From a checkpoint of a small transformer trained on Wikipedia: 348M tokens.
Each number is 500 + 40 x the weight over its row's rms, rounded and kept within 0 to 999. Layers, rows and columns count from 0. Numbers have three digits each. The size before them is the row's rms in percent of the matrix's.

# layer 3 MLP down, 128x512, rms 0.242, rows 51-127, columns 128-255
102:449502511535472433480501562528499560520517475499519493482453525446502508499536507492526460512368487560450502479516510488492522542447526404497528507478495497404505494424463424488497542441536483486369530497471519466422482561465487438485473504513496497504499516460567494544448526485514530502442484484478568492456519578469501443466483487499587483486416539475542468592487498525471514475438
100:505517514473556506478506496491550542521437506494488534553520480501487485473448469556459511544476415490478530529532509503546515496529527537505443516469523514510527548557544546495350500468584610579492481486510485564493501524514521573498502500458452569553572496454510459551543460499471497498579478516508521523480536448538500457440503451566530513519562515538529490476508516552520500531494
107:529498475550483552543523445540517545455577467559522553470558482462533490484469448524569448523538508561591481568540538558478482508523502529479448528527448514516525469510510490510456501547504471509530491542522530523613509526495601381470505491498462557581543510485578551491519484456498566518561461515510495499583479515541503468552454566497557544508453541490509542504454513469528496532511
098:450507533524548530578467563506407532486455521477490459515468523476554449498483510501596578496524473504505552513550513526532526570482467510524563466495501498528429464491591467540527488461479422477474445518530556447431497473494533414581492557493592512520559503524574518520525480531480544538523490556487526522490462507529506471552488625461469530515513493470545444549518514482581520503429
099:588435511487462574530455458500547475474455527506503413474477537559516424461531503467458502509449534550483487503514486544499589520479394471476451427467487502534453431615513497524472470474450359478541495454484457479503492547453502540512491535534494537438510500480567520456506543563550587510475569579436531490532539527447494501453527420499518490443440454513501549539488495459549490496541
097:448497496429426546457458495497466442491481485496497594524518517490479511473526494511448488469503536466448512549504452559506476548505537500439541459507562518480445483607534583496436527445495450489525510467523544477425503520516572390475479519488481483532483505510537520560516492547527469513573516512472553497493455484460505501498504568519450511509517484476521467490560478486546524464531
101:538464555511469487527509468536484477538469538492482472468560503498522499520508525484519546420530468477619500571499467549500468509480496543472496547531469490447469464499491471553496478525485575517446489498464490491407501537467519534464433526488474571553576500521477503458434561533535509517505457592491466488479485550547499536476497418510487536521493503497483474521439498521500549496479
095:522571463516521473536491443478538435516460537588520481537427475501506575480498583505425529469528486485582520488487492575498489528507449520483417493455575462447543524546516488485563561450507452492497535552548442524528501478435592411519482524422451461466502507521427494472521475456509485530421577616477469519434546425506504488494533436498511489449479459499443522528485498488534501469470
097:512522511467418502534478529553541510510499501542529521529512476506489475542548491533570480506547485531468487516474455458561441542429538599486493438513558632504472503417495471535435541471492528489528451545550497513477510458423546592542493498505469499528515497545473452489557521496444524513507531427448490476537482494529501476531507486493448520434481483523514520547512488484463470470515
100:508501477403532490499559507514503468504486498484478519469475519490474456462453518463507514513497447450424517455496493463538516514495460515492488554469488471486498543535490416491461493479504429483565421485461539523466507523495539486472593483587486530529483508537500457473524454516467526510457507491552452483533473461508498461521500539469476492476451533499501486457523505455487555460521
107:516445502491476447529549495539483514456487475518521507488542466507462500511398438513481489525458461529540511541478461542495438512488520469482519409532483459514484447442412514468457479387482546472543453453547496505473494485459462505500448502450454486470461513515519491525526426505398497503482495498444466495431573475526499542455492419496456522440465392514523485460471489407525417426441
096:515524494447552525433510553462521495445496481533511490372486523442545532503535529436504520477494495498514522526536428460507430475506446459533450487528459452453522505480480528507497464386527489474566379464449526513527512509562500471366520487575473407501486493501550530446501496526521477516557495537487464487490516560457498485539534450518495483523475507477473416458506489463504507522516
102:477451465475502533520497556476489558456416564526486486417519518550499559480492593467469565399495460530462545524487519485489460457531555487547443458499587403495479516511486544446448473450530586442458554517484495468478519500564494501582458529439537413450554496525564437499525509515561505485488509530573575484514563554505500430479547501501526533496599439454503455516480502473488509494511
107:481480535482566511541428465529514460519508548498475503498496513493505512488509443593476452400525486452471496537544529558506498537545467451562465448510523516478522538498471485492531470489520448456491492454500485457432492486500527494480510507547450573500450511495466505498414451480507438488525469508475436493473491474429503461476555498511578462558442442479431431515534496454504536499448
097:522525440466555499489452498505462459477512488539512469494556453475437528537521539477419508515570462532556502458496521493623483438496448505459464518460507499502489491579513460473488500518458582564426441489514467422532510511515482467478556476498515528546543513500499440489435512558522496500471417512558430515522540497454496531444502475480490491534601488465495518507562507593434580500457
098:459511487416463562543521522491548454492457580409488492517529419517489492506471579440488434469448516544512478444501473530504504482497479542506533571437528498452453510507477559505460453511492527486444474442541478505457494489501506524408485482488564438478516503453531503488443411511455506486459480489540489508467514453469500463526393429511429515524514540475499497506401505503418487444564
095:530549497454420433534623497494527450565525590473499560417514543586545485480494493523482497539541551520506495475490516530469533446491439462416500513509537474528500517525505460527421492441603502469563459459502552434469507467430484426593478508497486384460516494499483493539567535571538549488453491538567532478516473422525505479517474496493481498502530526526532519475512497420562475509453
094:546562467501529501526449513592473521437479452486503477519549478454504430499454524450530520508514500450523520471505504457545552489482521496484525553475508493490517531451477519547396542500465421410502457489520523461480500489587448462531487528597527499621481497450563456458447490477515472519509534572577529482420450430576503502589525562590507476582468516516452529492441514465516446520522
095:491511502466546440525487524527454441512525519605524495490486568531507496490479478464512506412503478511452464471524484565593515474468522418461498468506458436523470500542552447572547528509453450533441497488470455525500476508566538479488505529501458520548520496490452526477474452431462531482528511491559513536484559535487493479520412446512486595448465449501480471532451510484486479502484
101:473522490529545542466405470463437502525523543513502508528503565538523470473482547519541482513540544449559485505547573528529537429509498525499616578455485504474578483470505488537454443588534491476507528487465525528440480483433514529552491470499519558520557499505440460566525449559459521518560439473520590516440516635505493511518515541526575513523531498445507465499482487496522493469497
096:495484491494469453508479499508439462477490507495519429519529459582454404455503501467476441513462490411485478485496436519531470433441540523524472531546540489501492527545510451529502583587498577533522522448538485447552499404533538509487528491519529457565451492505473508534472508550520522517433494519552485504451410439482502489545481511534470508425450545505426472513582483518552531544504
103:468479494448517458564489506507513546459434528500496517532459455479460546539425438548473476561565498453448490440537552498496524510562495480532498525481452494456516514462490505558527516470461586522521430552485529535515491551479549500466590483390462472579453500519453476438515481521465451503491594458441506496501520488520502465473507526490508462515465492622459455471500494470524467522447
098:498414481547602593505495483537521479522548481530499522538527472624510523520517537411483490550475523514424499487432604548461509465546473539534495503509518588504484461471539398560522535548485523493537476498516518489486491502489512534471501486579524541470519507524495516530553482488505527473457482515566547516511543563482504488553483499542520520540543427508547495512550520538546619528467
102:536493508552441549466486512550557515492563532491466562495549549516538469463458509518597568505557529499517528508524556552478500522460536577479560526470507480541547507551519505478523493530507462529521560528534475516464499458467448507487552513470502470493574503537531595511493485514467479500525576490531604501503482498482496455539505573497486539506542575575463494527478495518423472529506
097:493575499490500531418532521487536567484522577484517484484578547575535480448402524495525516487582473496544508565493456524504521465474497545530570480551523478529517523497520443443541518514441585504436524477459548540448521434431508478486489505504539505538484501531530505444496526528432486491547442613559471517483461449497501518508532552480495518506571463536524523489490490482480468428473
098:473497557528542535464490510455449544527535484564505469468538531534447469479473501487461523535506441485439494425571491464542531467495476463483490460495572489443517527532498453544510481467535573540529571539525595479590501526400433427368550497441441478442527495528453505493505513458579479514462494546487483484604531482511501491462505489574448469507460486528377496461544470486556489506448
101:443542561461627492494432465436490514530457465485469530491544563497494514473491455436445473515456403526490521532524524498516471502512443484568547526490474465523503531570485413385507570418568514460560532451559484486421496583504494545445523571469513509545441507473442494518482502493509473498489432489511473496446504501493496515487529442525495425496498481461488542502499493552552559450501
098:515481458421510580513491526479523506514560577502470463551478487519490451512536512517456497487560431466484512474610457570576520501534595478470478422470484455482484488488531520584511464523584507556437471520526505480491482524494564456543543504492458449571531492517529553520486469474485492497493452509456421487447504427411499497434416456539475509487537448539417485553468518480561497538471
098:517424475486555491546479538519510466468525517515465406579463559487492504483465590415501469523506466489489500473460571471498564524556515564516472436476487453532506474517510516549525534560555507495474644503464505470521499511501461525497445490455545514521473491402455521509457551475538464501499521580574511509519454510546502476535626449512500538478473534511533453500555513500494464570525
100:471473501499466518556573523504521436476550475514511532564456465488597529509495470448430511506553523468420504491465497543490534507595468534517487428481486537481519496514488475467551496511494435530485469569500560494403500449532505572556526500586539431508529519455425395565475456421537542507483487433507424505535536437549497431554509469461520544500435497534560480462544526471538477544541
106:497501466488564496546551458482498450507464540545491517529510506494541442584531560480427473476471560525554469511472498525464513457460568514481463414432453500496531540495520532490513437541540560485497473519504451458557508492501493503491548516469468527498535493473510503577478533474421453503458594439512581476520436496457503531494503447431488504544552458487496518657486488520434571545467
107:564501413478493550537471497504427552469506481541525481472500522502567479459573521444461483519610534538583509494470491496486486532514557488541493475515419464516496572461511533517497436447543465461483499530526523460446491541511481536452498451499472498458582516488551532427580531577459507513564503551492477508519553552536509526561496617513512474472500463533517520478544504554562491503547
104:574487524422528492494481498537446525496397528444515479568477513484479514462497495536510442480541480452654524485522503451581514492469437463495555588508555501476468527520536526561433515535509549493492559550530506426557506412516449554531449542485528448509560497580527540501550533510539499497543470533581494493503517538530505517494492580531457528507540447406507518419473497529478573509573
094:538471547528534472482515475566545476521567525509509488557563459573451534386486524458474496524534475575552529539565540509528465443568485515551570480457460429568524521544528483561400487456542477537541474489528552506505511500494437518451501518531520429529491493486447498534480460502488539508505547571493487496539508420446496504507511549562545499572534526517431513531575500539427492526541
098:542481569535493464445547477491538536503426424558496607506570475492562481527478464515498492438574493545570491500543522447486399526504556532493568447523535459479559461477497501625589487366539494478564474510488461582528498457569480482493521506504499501527474499473527553398520534464473493492554507489586461505506505486479495468553522462499571567460522472517533528476475512554474441512485
092:516448528477527461531476451527531489589488531503482518505516469454475555538510433466527517474489485571518512495536521422467358455512453583560537595542439473453555479508486534491520440537492477509515472488463435522560498494540589471485492544559467504552441511540466486545558513485511514481490449572500575511573537601522507490511508483471464516546442511562512489543502506534585392479435
093:526476595433546552475556516546511435494414507484526523477541567494388513440438447486467493479528477494488505515517475424518477504494429514486583496517490500455451461491580489452403503450479508527503484477502449486557508480543442534457502485477524550489464503453574575411587452508551544532581451555494447511465525462434503529491506460563512575514521478523516545448463516512556487423575
099:541472536382410561516507487520477479495507509507501516486594518528503548511448498495532455456505513482548518499481513520499472599504482578465500511506527462460515452507489553632501489494445535497525431521581530476572505584541487501484476498549563474485508493492493551522430503475482462494468565512531487508582508460530505507511586498526489623520484527481528500527557504507470461482472
105:481453519498587528484514506572483455511506502468513449513536512525395549459476565513534464436539434473540498625490510489498525495472520494474465482528498477502479495487450437407489574470462436409433446420494410533450489544560504513500480449524571473597493502497497525498501505469484530458481538425487514482548506519525501505499439473490515485451473553500475459480469473450424447497553
101:471476549449459491440464554551495522534487472492523568575505509559536523582456474556458546578534583452441539509517501483531531469550508411463560509540486436455477470512531489583499557418532414468466478465561547529529522533512460518465545538518427527489431500518519431589484509491530518488522542453458472514482541501511502569502462437484495478440503494510538517485447493515555480508452
102:443531448543523488529470486454481489542521483532461544431525464447516550477478525442487474539565518582534496503482501467426477508517555489519484492464502666502537485547519517467531466455542550466552507445508445420480499514489568439446557496481455507463420508479416506507520569486512397501529425485515429472513432474480495515451485450438543568458466502479578529453448514466479474531497
099:539483504464532517529528464539485622538485472458501530579480517502475508481550518449433569450492520525541510539417479508531496514479564453510422479569455369574468503523543487526519527484519490484525441488518451497508502447475429517454544483445483464484460496544401493651492536562581530513539513541437521522516531593458504546505473544517504545436534445499516505455392500497496516426529
105:454465495586576452454395517513473512515514405522527471509470522479537499475445495442602458514584518542553538554513571434517497537481535527518502439486474529550490484401508433479515413557482501527452478511521517485469491500555518441452538509472460539437531505515517513486455565537545466517461484375419522503461476519474503473529570456519523504505391546546506511472518503515534500497549
106:593472527464468477547552521481453449539528459467492517536488485532506530492490421478428503511532475497523498528459514565509452606478487471371501453513378494524481558481483497497516539589481512556492518439499487510530498475439525514520543476433465568497624495525474507403513508477553455515473526514400588514547545542550501485493455427472568529403538504459450559519459493576508468584467
100:566424468483439488512539472503513509529432527525524559480455456548479513495472516507594544452486515499491449550514516498490520465539545424487483437485506555482471496493469561508537502519539506490551556553435574505537498518389552439470526490505598454530570503564535603556459540507540530500495511469525520512576458481509498499503473625445474500503603592545469423496553508546554509511494
098:484562473498478485442467501504537516508527456489527502487455522506505510592501418491504603551505497532557463449528512523483550536415497452526531450460508470563595495614477602515448522456500437488544476522508565508507506421574500436549552544424493464516389512465504558421529433518583477491522495519564405522490453485564508436466475461544466505510541501503476528515511522507500534508551
113:464477524516556488482447469485545514488485463464473516464465494531475475511478416481464448556479448492492512391480526445513580440432504458519504472481473499501518543482503475435520434504472475508513509482515519443452493499540408473421459516462552402405478504507440478490476484483508508478493507501465533450461516486538494513446498456485448460514459521506524542469532506434457465456552
106:550459498442509553519490573482479462521531505546500452529569555554569554458483544556464456528476551545526488511518550521478487512511449515560551565470554497541512573556506502564571532482538534481482523471571526542503502507484530487517590514511518474494511505575505524515508599564500439497519483541465535530445452541449500489492461597532509544582567450519523545476422499575428522524477
087:530523476529548456522542499499515436478457465542464565448594511469510511432500501480523520473490529467498525504496585538487449504493482464478480493483512496496475476546484557491513572540524501468619531488482527541566507442444596460614442525476541615509523493438558505519526494478497460502490535523500529514421411524475494602478548537519496574497553439483464499503479490550496543486550
110:549514504480536470477493516512504533499474522482494549573564564467530484542528543479477462448497488441489517569409433534471424457548498502564378546467528453581484459436494493508539543487573528503507472527499468528454504482518500470463452517445544462545476502522471482539444539542540522519515495552474580484504451483482500526449546578503505507472469432466471421567493514457455498485537
107:509537495429441538498504523462481494521543505469483545544522500493448432522484512372514511481509526449482472503562544495490505456469529487503487516473529502457487499450471460479480542500566500507438476530526594459485496532453452494543430485520481440484427489459486470426480495464475484506495411538469488509450477515511502506481448490508526507491454599513586504474502509446514451456556
108:519480495500467461515568491494494502493508537580512535484510555525481435457560509487502528469524501495574473558511442541574505521469508615452531534562510426502518401465569476511514529478468469505506519508477498480525521530500490466489501547569515526543523490584535558526554495536537517504425475497492450492453436384495500542554460570514503571540537447528530444510508515471530543526434
096:464525506500429529466552510481437430503518474492513538442547478503446539544466466539580570521544484472504460512505519547463481571482531445452458444513503452517470538537454484561515571493531549467523488495545491513519498479465522504491408509563482528494477496575425547456512452496492542477462472484466474489508428481480490404484535398516499478446462480519507496476514495414471513461444
095:442540507487478471461521447499528507505521459502512616488404528585502535495549494537532514511502513514500517528552475428471471557429492509530506496526556526542485506429427506509453441527528518467555474484473449498508497496501446465497576465443510540560586497491526494548510560500529432501483502432472408533504505557591501446479546536441507491532519487586474518558464498543439461547554
103:531460463512528498517459510505510476483591553554502502571470483514453522495558452479571504512497462534517494481482435508424552545505475438514530421545505551519558465483573568556476529633527521519550488548588506525443500550501558521607511509480463530567457505490379509512473548534576559489481462479480516520513501475504501558509521588517484541448558523493527468519428522533522533476595
095:452447541490447528453511512517542455540558567528498571507514506513531498449538531435454544511517502465550479535537509490558492505543484471503533502467620517491505522505507534547493467478491442518523507541464577491504491477516503486549562463534506543566536504492451479463513568554462451489534584528547433466574451598530498518492483525548414402472536455485447515532444500573585463581490
097:501422490474446459556537495504526512519480543512484508465546431471476451524509537531482474515383510507562530504492498499449554614547515579504485445464572470469469489579445500534483433512419550460508571461557477516475499500442507552577475445470537432435468502463502528454443479456508506498465517450506508485482524504516488581344509501425496538486527532495551502511413485558415556501470
097:523486535503515472532481507451530526479504556518476511479516512520535505502515473485511458476596588554534538414550461548499479544498519500502508486490477538525529499490507528475531458509513489502469442528523562446601500515521506438505511546428475488481499513530553508518555472471443450498482500524494434498546505506478503530595458461558509513495485426541527490511590517525492547445545
099:527574473481449542542468509507511458521572492580487490440499487470485543519446487500494485571503563548542518483474532426460411528564462476488578480473447428524522493389467551426448455497535461537577468525585585522537504537533514461578532511494465468472478498541482471459525525508478499485475584573410529496462534525532501542446488502588476510475444523453493495486524494530532501500465
099:551538496501437518567522540442493494500538478498537524475472505503488603526505487563479538498436511502476504507526563586449494456504496501488549515440499492516455444501488519473536462448459528512511469474554489534432494521481470536429497492504402578476418500508432565445521485524520528522516460468398448503516497467596500494427515500464534531502426575428547536440508506478559421370494
104:458511574467522513506501465501540533505496471544470462529506540426442479526475495557628489428460441519578502533460448497496464457438531486559522386497397570490543500470568509449542532523558412475479559511492371425544484488463514491467499505433510521564531489488505504449487479473489507510452548517497503489455485560502499541431434484468492511530499510422516499504486513471432505494562
098:508536502537450526481486495542460508527478490456504518515439509420513554498583524571469597495455428450533556522450485527453507525521565526439461460438539602499541500456450493494499530543478457466495442564479524519575496467494543513557462503568540503597599497481516476496446533492535508495475561531568501487533462503482497502540467499484496462560519492542578391533487486478471597515452
098:510537560494483513506448461490505379505484518455497507457533475520531512488471543456451550499447490487528499450532504495454504550493473476465550489462503501525477459506470474521479465469465490471541478462506573552530498509506544515497519448536500553549521502487509501527481545466536454506501468512504459502500457637453501501443537575484561508476502435543412489483576477462457461457499
103:530484450450459485444497428506502534503434491480484547479493418515508470583536495550494508480509553485459488508518476537465488551517493470513430502496447490575462527419478531465485443538512456484440432499451529488481492509489468471443463488439574353564535495458500527441494525467523503518492437502496468504495472381524499527498453460518454485519500484542443520466470497575445527535521
102:493442536495547512475430518475400557476552425462503443570502568494507550467499519475381490540496542504485548472553567436497513474465537508483441480500517560498491444522523491457496460471501377445517472509490504483475506504499484474481563525442476440466565497511529517524481499488584510490472486489433439489568565484480502463493443317561516519445472450463469483548384487450496473467466
096:521463460429489446490484544515465486483505488505480567475490458495474534509434492525468529587458479489467487466487520500494494460506440495543444470505458493603492528424536539466386545471547467452510478405429515469490492416482505414494471516478453432500480501529514469506524404489425523507531565559481508491494508533608501500493389434479419470446404458436511464550502510540539468477510
100:406503488535548479500553443462526580495426508536453483485400451554481433550514496507481496441480484471459486473453440484511498601472516533525480566530501518469504464492530494455517444502503482482503399524477486459473506473469460498471510510469527458452526506460517510550463526499482574477427536428465452497461616547489505472539406470494442508534484430463403446514486490479533534494395
096:510418532514606528563482551477478480493500502489510502473520517494486502517571483511494476491525522507542492506461485499570487472516543513439571529491528504500512516445616554560503506470518559590466566495535459391454495540520499519439536525459514545528515498498525543507420540543475493482552509416537480497436488504493503488599510539500446510485482528486493511555543494543484514479534
100:467488476460578516510511451499497512561533483515499544510481498496544523506519523540505506563503468503591525518477522515448464459391565473564455507477595572528461531536521541553455515397489447543455512481504471504498487536442396583381473506536486519505467499492446470468464488521575509506473469509465445496470446511499507419444525485508523499467532448452434517521531511475425539507600
091:553522502550492507521480480490493525469523438496504516478484469485531454516526466450563601473492490479587489395486534506511514510491499457487489367510475529513546433531533536631484547459539521507469507541508424490550504553475512578519558443511494475490563505527477462516489447472468443516455513488501520519527495532533500561460468616535411490477460577539532461485552508481503521560541
106:545474446492421512481599481552568539541572485498518493488514481516490511481580451480574556457532490512506479513473556522541532514486584534533486431518467504535540522511502509530456513561521577515501526516572502502555511504517499520520494447542503494572567502515558504580543480498523519498482528485493458509534469582527505497507565593486507495539554547550527495467475503624569509584533
097:498471481488478447521476489501514465490498472458479493468560446547584468513512436457528514526487565474471513489497549443463472565503477517455523501547579527490509432537478541549482489497509420548545524529469527496516492493470525479569522477569477570508605502465484492467550486498529488512408491494443440490507517483505508516533514606511540419546481516516444503519532496601509461541482
100:483509547500481557535547512466455466499576482407497441533529458495503473543481535474501437465516521481491467530520409382532524528442507497521510448484408499528526490416532499473472527552533525527536577541500433496491485516501517467521531455410514563467488500484471540485494459510536429493534500391547560477474509443463497534531481600517497560486478547500502497425523512522595520491450
108:457508513490478499505509469473570458476501431522505539500492424483510511515514572465355526539482463485524463456474537470487454494516446492428474486479496530478491507473519479508518485425478502512519454551540480465488501482508487506409557482525469453463488495446401503484478458508489485491446515450462471474542492447487497497352518369501499510460508506566543496457507496502511441529457
097:466604485591488526492559515534456571451578481536512467490481476535478494504475509407512539545407496468544505454487436553506510469482462470531543531494562402481498493490565584498536502454452459551482476577492497497511513531514470491472529548464480448433548508488557430518469458535498466500537505533513448493490503458454508528455482557577420462525516491482475509527472504473527492432427
098:539440520476524495530548507527568456512568551520486535535462548453480523409479508456477460545553513561490513532460542543459504532498538512449553473521463552446545511424531528535518468387474425533523531547454489487515512557539559521527454460446569523401514503524450509485511482518506394506486576540555559525554503466575503505521445521486491490532537516484568564574494479545433524465503
090:567460397507473529474503483507505481499578550496508486483481490482453459459523486508488558515521507495470491584470440517543484564476531540517485546532447516468506515537514539487500501517538520518551551551457464480477500489550445542504488497447442513500521486519517562381509484517527505472471415484456523466504573487540495484563506467476470552481480485495463551548545523529536475512474